Weights of a small transformer language model.
Size: 16 layers, width 256, 2 heads of 128 (1 for keys and values), MLP 512 SwiGLU.
Training: 388M tokens, 5365 steps.
Each number is 500 + 50 x the weight over its row's rms, rounded and kept within 0 to 999. Layers, rows and columns count from 0. Numbers have three digits each. The size before them is the row's rms in percent of the matrix's.

# layer 10 MLP up, 512x256, rms 0.0529, rows 175-191, columns 0-127
107:459479586418545469464484479540541470579445542572431465570470429517513541507494448568519499504476458521422531512402461458485473511458483491407407528529494386389517498447598524537474498452546511506477464475568498483506495528452493581561532501424545554503577427501446460551553554574535468456455516575543492546598406542467494394565443430530490536463540491506497506378541482454447560636519
099:458510518542496619545602556510447545479509506496509482470515502542509474539408392406463586435518489569503470510528529510494524588554524562525535550555553412531483564561497508557553491458483438532530506486558357493455463628528534522523529514497445357563530426459500492474514467455476453447458459515550482427406477432518462481436481487495538474521637538521512542553472570537534489513481
094:591505571560540504606507531469459555502455446547555471558522432452525531484587418480466434476510573588635446455489467590543491619443474468614410475592526423450561527554531569460478472520379492571511476454511484457440504447520460496426503559563521500589448446485520501520483433515609511571469428535520443441500429563487515473502492493594485477467508529496488484599482464556407523540476
099:630491487498547501473547493484459648461504573575490496512535522602506505555491507477476550537492531457532555544576468491561539550517476471576499389448443519538481461480551534473536498413476475408470574448550562463516507517460402450468525428548508557526467574520418417458440554489492542420487470468544486443507538453459476456466497546477490556453555477518539522465542551482527424537510
098:502518521495499492477567548472460552478488513441523462559480463500390418562531445565525546496499487538456472453607476544472469511536570542550578484439484424497493397513431474449448536551505553470487507489473468457472502539359520504522542494576577532519563523512386407481470474536439496508452573397446508546473382451511453414389573453459481529427587470548559500470582555501560438470454
103:518460525528431508472585504536597500439468521534433456573541449421530561406527581475478461487547528435556423464455576548570554480511556484494431522532530454483477451404467452546465618520532627528464421553514470462570501394510527523473536493583453513470504477491537604495467406524392493491482494471492495435526523532569412581453565507599495389533492465485437448497480512473472538556443
103:471546609580492458565433525569484550467515503499502497556446511457427499496536370419541557551461567570526508538451474525491428543452434470519593518532499420524465462461484475449500500529411525598458509475458561528487620409525540502510562655499517541426552479404497464472565578405540473552403517507445453444508512448518557448486540460505427496544535472412545455501545495435481527516483
095:484532454519511529479531489439502427467471549445475507552495543543560549474537550500547507527472450387468451447434429495471470466400570571529384496560496501423523423407486454479513461520527494456502460404477497545526477525416538456489454429477522584440581550557480480477491504561581360417566474515466576571446441407435528545460571544609492449522434493472527522506457466562533432403518
102:399433476495495450495533490450492531552391481561453558551467501418437421456509571547471436509457475447484488497426540476486439587558548549483508461444569496468404498493557390575503481572475497588482523530532434469495482507509544500516427493438455422479427402459475481472439471449480565503470397520518506509659511421453502518420500617347618464475551454481493477520536526532447545440448
101:500512536453565498509463495491535578501427522418474448562479479482476459561444513453520521457493429524458554419479521494515543486477537448537514529541503554497573516503429494478491594505575533458478493459528537528497520473524441561495550502517521562527416493547467494497481451536437601436536380504544562488561474492567551439544590391504448501468437495498437526543553542517406575483563
101:477483533510521425446582487484539523517505454456440499470584402525440493515515499454456526531513509514450445538491538503568564455528588605427452579508508425503497499530518522494449431519453535524505470518528481464455588423548518489483503483530517534590498555494468550479484502514524485553424576553472508499502547450512558452421504573505444464544455438532482461568494513507605500501461
094:521507553459415630496415457524416538420511484465534579498416433435533442543461435574455532510522565528560602580492445534463585515499498402530613419459519489566490460427522420565483559504570416545579511504479434581487490456457493442531450481531468589436405490542482503491526537459439547550538584561511495575538507466493510557395535491493438504450576540407433505422550511496534483538496
103:462583553561491574499507566507521524514402464476553414515572565528505498418518552486475461573533542616550460503527417592486447501419520450404554486501497422425500475457452576469518512482414570561509545475429540583419544545557471460496554510445517469541421507478430435575465554455534529553458534524540386533507584593497526601513475530616497558598440508512519441424508547363520515440517
096:501434463485531436502421427585553547481440485548572513500417464369403551611493578562530488503501522479441505476520569490513517521462549521580424514471571580469491465513530536475456507538493535531489401474433452489499512536478456549506542442478572587574483430541473470472393485538464596550493557553498481580518506533576628543446493521547510495528565609531526542475515500413497549476546
099:425599524577473429511549498529481505448404466451482525456415471401596474432410484532540492528564517538464520453495573522389459514440464414441475403514472445492461483456483429402519459502471550615511535500284480512520519576545467424503528502467512469471494545485485531458483443545530479441552421474422550556545458499522504513541486526481497495550504491506550473503621553534538543487489
096:481351473549434488455467502443497535561461514542550515585446551600476544498509521357583521439502477471510438598499466485535427544535453544559506556546467508525507598515489557593396501525567470407466487506597503536474536587477537430488466496496469609563523442477531546529515573470544460462507498485452558511448491619470470500505488581486447483502511559499515501494495425551523464491527
101:490476608510460484441589622452499472473497449437377422607454506530523510495451499520475559538494573543508467483501576503500588536489442540451583475435502517477504459499406561514510494454482487617497460528435526376507472493484387502457513556465540482522466503493481495483454553405512529490549486508518448534503619420480501507559544533518612483576466465436557508481528529470439508458550
# layer 10 MLP down (transposed), 512x256, rms 0.0465, rows 175-191, columns 0-127
110:512467497507541486527442598583552449481502534558519428488495443442506496525480499574526503553491450605488512522508468434525491490412514553352369527510426395553611450493540462471427532497504528515441490455563423489484542468450479612437572487605485522516558524474545466502487486564530500503466561541553463514509458559510463481548539476519530582504513461475465471502479482498497606574589
104:506534537579487541489447601574485431571543525498535658503465488467474574507545526472514477459425467487481535438494468494480444461517549486529569487584548511551474436444468593490459496537504519416514458416563496476522507424554422448494566468496373579410504399507590601498432513434504457433343495399563480541515509543485425479472532487478507508442543472440503439480460478488464456476447
095:552522434460536443538502464567435515523499425460505501359378534538597461473527520486527475558543541523465446499513568547537404517477511413521494562410471520512531449582458517512501569506523466530661435549446506519485405513533476434539455415481529532485601520513453504503573532579575446493406491453509521508487592536486552521409438448542424485458596485485510500552498473476466466506542
101:517453531514435466551413449501485536509453535490464370427530522511472528431541423516461456509510380515530529592512559455459476571404475560450426479473523547385596464455452456528445511517559451540384517467468408538450510463500470477490462513497480524468504453485486465535465438454403520582548502473486550560479513543506533574486481491495545471449575639416540429493485483622552511470579
101:541545547365459526497484520492558451545494569619619599496527454598593495548496437512507604541516483595587469514577502520574540460519477523531490519547461478510418533428686519614487461507471474518581504501504493440446449496539519552542540417514485457495408498492501463529548496521523476562490392506562470555564543535529571449592452623473474551565507467457439565498480583439461551595459
102:483512563494492494540497543528501460508477592549550468490428578500403493508485515514481546468566520528497498515391577521472540474542554498513385537512494504495495462539531552525503627521575566600688514612530402536480576453408514538530414521541515504562467516402483556519416520546543495466475486559580509486481466438516510506533538570500458573539478514511453495479501490477454524533550
102:508465432502527501529460432449540453482442483552510386536470551464534550498459589612531497520518694529452498528451607460436589504501481468528479451445474575489323481574474538412459466482454594541580499470478442529517439492484481572459481502549574492500526553475411514546608443516550515490483583536523535469437521480524508494601477525458543527606567503556549509526491586516466509525491
092:499528507497541533575424497458501530501546417527487502525472551399517498423489490466587519472516546542467558543544503579520521473536489503569528525428489459506443525521494533591514509441475590503747513508542535477518495508482468490488455440546482463488516490491556488528470449481494594501517483520509451451542536539421505412565370504524462588551536571407492554393480459475554471554517
101:493446484498582573523546512580484574461554570410476550427524523456573397506581579432476479518530379448616466545516511500501516610536555525510573530573436504588568454488569482483486590598434564464586485510534443456475511450451561507453585480424517570471482480491428525444397475567553468518450570473480481608419452449456522482437505577512549557523525492545498465409527471494550499495545
093:579529447463417580478422519464515480461509465571563485473490398455491444477525510522494463479536437488552483518472520414517356593478602446499422497493534435496500536477529441474548550517486487506733547500477504467562478518578518565521503549520447464526517463586446571487503495480460567531543423535438454494536444486500454518487467489589529560563528523442419475468500550549500558513560
099:510397577477532503448555510475541448528494528479510494515546519469475500549527475459459486588428533518505405427490490473550421458477462532543562546519533472402546463444469517548448523559404472556522595492438483528598495537471523441529592457480509489451541485572594606475548557576580420426560541500535554474554532574404445454538659522510487391486501518451485535514452443480411599495506
097:478636514505485544448477489467442432505501507489450485542453541508452482506471546554457491556516497557535480586580471457464598507479408491602558457456595506508518472422475492430528596479561548489540635528509396608509494548452501563467457529501452479560470520513493554437483561460448382454590599420568417480560493561546485462469466484446572498445514605515455509484422474506487562574536
105:409390538588453472497440513457510458507533512476430478380521513550479510531469509576547490443470394477505482377514586516505514521464438486353532474513508496568445458591521479487542519477525487476470493479482529555452507440497578528517540541484586562545452442544535483498491419486455585492535500555439447580535556449536535523463462550481448536523487571545513445421524621361439488446460
095:556578541545445435491495498465582523649519489432501404551496559486435562440561468480566538504503519469462513587506442414473465514486392521554596524485455492578425584534508484485570472452511438553574465548411550441535585525472448489514491545502432454511619517564502549526460522525643418453481402459438570516582598481511560436556479587482520479474443532498467551538551432544486562492483
095:502494448497462536468417429415487459565567529406451521456496465453535548528602502524517488545485515455560513526469554526507509395478448485487456473552457527505547533458503540437473501533497428528365458482394560521466410553547391521568443477556431474559478496494445551468524466458531460509490505557448476534402516437545563453462406488425494554464468537387530440441523447491569569531467
098:558551422488604446462467504515508502543423516484526621488454459557462481518510505484514359488477522539472487531457545447507478527487546481491530492551561541554421564454544488511468504501495502493606521519549488482534473592465487497435431415573445519463440523545481487485465487454528411577509508526532518455506445482524556434417449517446390449437491480552528499578494451522518485557511
098:516456473480484433511557508460597504508464532484395458504525552514510521468459515458502464423464501566503477455467523522484587483623578520474480564504488483425601487565439454471511520451552487584432450521422577519505394449491570458435446474483514491408496486566478533570446451517542438482440455543556447658556493493569549482495558556531423512475485472547491483493456466539503423423494
# layer 10 MLP gate, 512x256, rms 0.0552, rows 176-192, columns 0-127
099:439590416479463455602608480537532507591539556571475372443497481484509519469458508512505541422508559519418486472497541545494521574524511475535523456505455366441459506459420550499505499474539548600435454489359556476446462502458423398534490451399566534591544470466499477496504511518571580535495545481518573541516490430557552558435420548592394440501488423490479516415484578498577575599510
094:565481532445543498554521450547569446457495410474473563439451571552509457461500536553629512491503533498594505460521440587424480500503426394530480499514539529432577525546548555546438418491554423491501449562477542429406484500511525430442520490530529556494559532459519429524546433524556513441569479469550583500470575419417509546540509406528555489495507569488460526542560526481558492536471
103:539419488478578528491524526451509551526422468587446425455459441520513572494474536450478507530531522439495480470386487469502474387566466512557459536541442479375440497578453487467513455462475481571480501496459492424474502554510481520417580509463535438568437458498463447478485535438425493501484528504430526553511480486542550475497504463540451506535475545488517493417498492488372545511497
098:522499447573422484552550576408533521534454373528508499487527515479528460461467460491534468542504518560523570451486588491576397581490534434546578475518420513482465588456391490526542520416476485584480526429518497512621482602555510513534489411477488500491468425512494514577538527464431438513505552534492410528443459522555534571526556556514540510466495521573343435521556566572455503526576
103:539434566464529482521427548507469492535567495509536474530390429520456430504514584462529415499424493476423587534496406439582527459384442465388447540505498515510574513594550509514593506472503411569506429526427522512407566474534474568566449564446526520494407437395480414497507517511527507510486500448474462544500491568478518427533538460449456478513488402473473527520603455487472532573598
100:505371521489544416542457477503479416462562422500522549485526597471501506424459505489603581490473598491489586437456507420469471542475524454577512386380422564502453579537510550572559510459456508514457373497462494503507442466479470500438524468520499499541520547563516524405566491508501479517465544557491566432535508478461527397570504475492429480569540446508575483494557546440520522457566
100:508548422509457499487525521430548557503512511494461489544493551582488534428549487490537560436471543478453358476524562529558454393394438508433511555599518511467515502407507465486536470527603515470535481495442517484485596596534518580460533394505415526545520489549517499476416577418628481503568480517588482533436496445532603562518484555461526497528537451521436429501561405563474418449469
107:446610537535584508540542542518546508481491459546468473449467491567563501510507562387524544494474521470487533462521423506539437463485560551504566510442427458487482490525518638493512482542510421358476501484424545507511455369487477554451597498478551555495541481467478495471636479475461510490556482427441538472407493473482508508514496512488479509464534444481476530482409481509562440445472
101:561531543536558467437460515580535513497462520418390555586518478423504446521488559480572420533465492492436467433438523455522626507558555527448632535499521536528615551482470521506521538463508534576459557474564504491386549444426510446521466562504487486400557550477489526524556503472460586490443525388525587436555586525546443478501470449484479407455531434509530433547497498508490565467496
103:518538529581451507564565645444565440483510487497507505544535514415615574503534486534550456433397500585496430442488423469479436524469494442519642533539541507502550567387557501489491488494460510534487492547531562434475467513470469484522477460569566450461493428488476495536591554458582509398569505495582510508483566407450454414457618466546544455462544622524485503465454419447441506475374
103:468456611433461488515578501516523510411511461456473534513477457451570466531545529535503593532534538544531624558430486506499603561523557364495612481374443423532517481414495495578572453482504473525528464482397545451467458521466558427480527484510499634413509481465495482496594467451461516555489543496470576554593450504522541417445475461485455431517490477407550430474555588429475487495503
100:411494609530464494525416473464468406475493501477496502439557453512518490562546589521542538475496461554482496489462536530577578460484403536525416504537540519498501547493543570512472454461491447488470425543469522443529530436495523425475538537447569474540503432470520524466531396537574569483442567514416469543551498502488522489522478540498410422545506541584523470501517588506416492435564
099:461506478533491512489517572532521408553490448486478484530380439422562445499446557537609517490414634462529536482448480509415441476439436596477402561544521555409476584409438581457531505559542462603453494547499500527432411462497505546487483425550548429532484478497494434410541590509431496479611489494496476481543458452452605503450543510488492414418494434563436469471573440602388574491457
097:557505426467537493534463476522534456537534522443495526442399469551462503574563506612512503465502540501510526644463487501508546370447556549478430516413452591493625466524548504454554444501539485453547506486534524526369434454549476537592529503537553594510556509452586428493494452475532489557502505467469420532424515490511540454532576494501495549509516434436435471357449552502489480534400
095:586447485490476529471454537481447418453562539437442509559518535571438416494435511446511569574520517501446470524509455573447442488512449617529488574524458490460560516564520520495438558558479545550515466522490528491476595413467482457542494484566532487554473523459518549536496479443612533490523531496537526462486528604469454564534494427492520446576493571554531478451567425507483529493642
096:386528469469496502528512504511513447452453519600514475458465469388541470515471545476540480481522403573422443555543435444530511514483487476495458469542430420403579486494589513462509579525408471491535493540513521449517547398534511425428542375533567480388482480527481568537597584473424450470483523468495548494522484502388491551520495492484447530533554505481532533476553549489413459521485
100:490513544513444495447579466569521547487444542512453447538481507401387562458481493497526516461556405584475564568524471550516435479424517516414455491533484456534468573398526553515439417475497572527548419534488490473503641463520519443531517467456471526445456560483554489573485415538598532559481517558530474503575447516491576492564487466491552442573524655549514445510557472494421421439489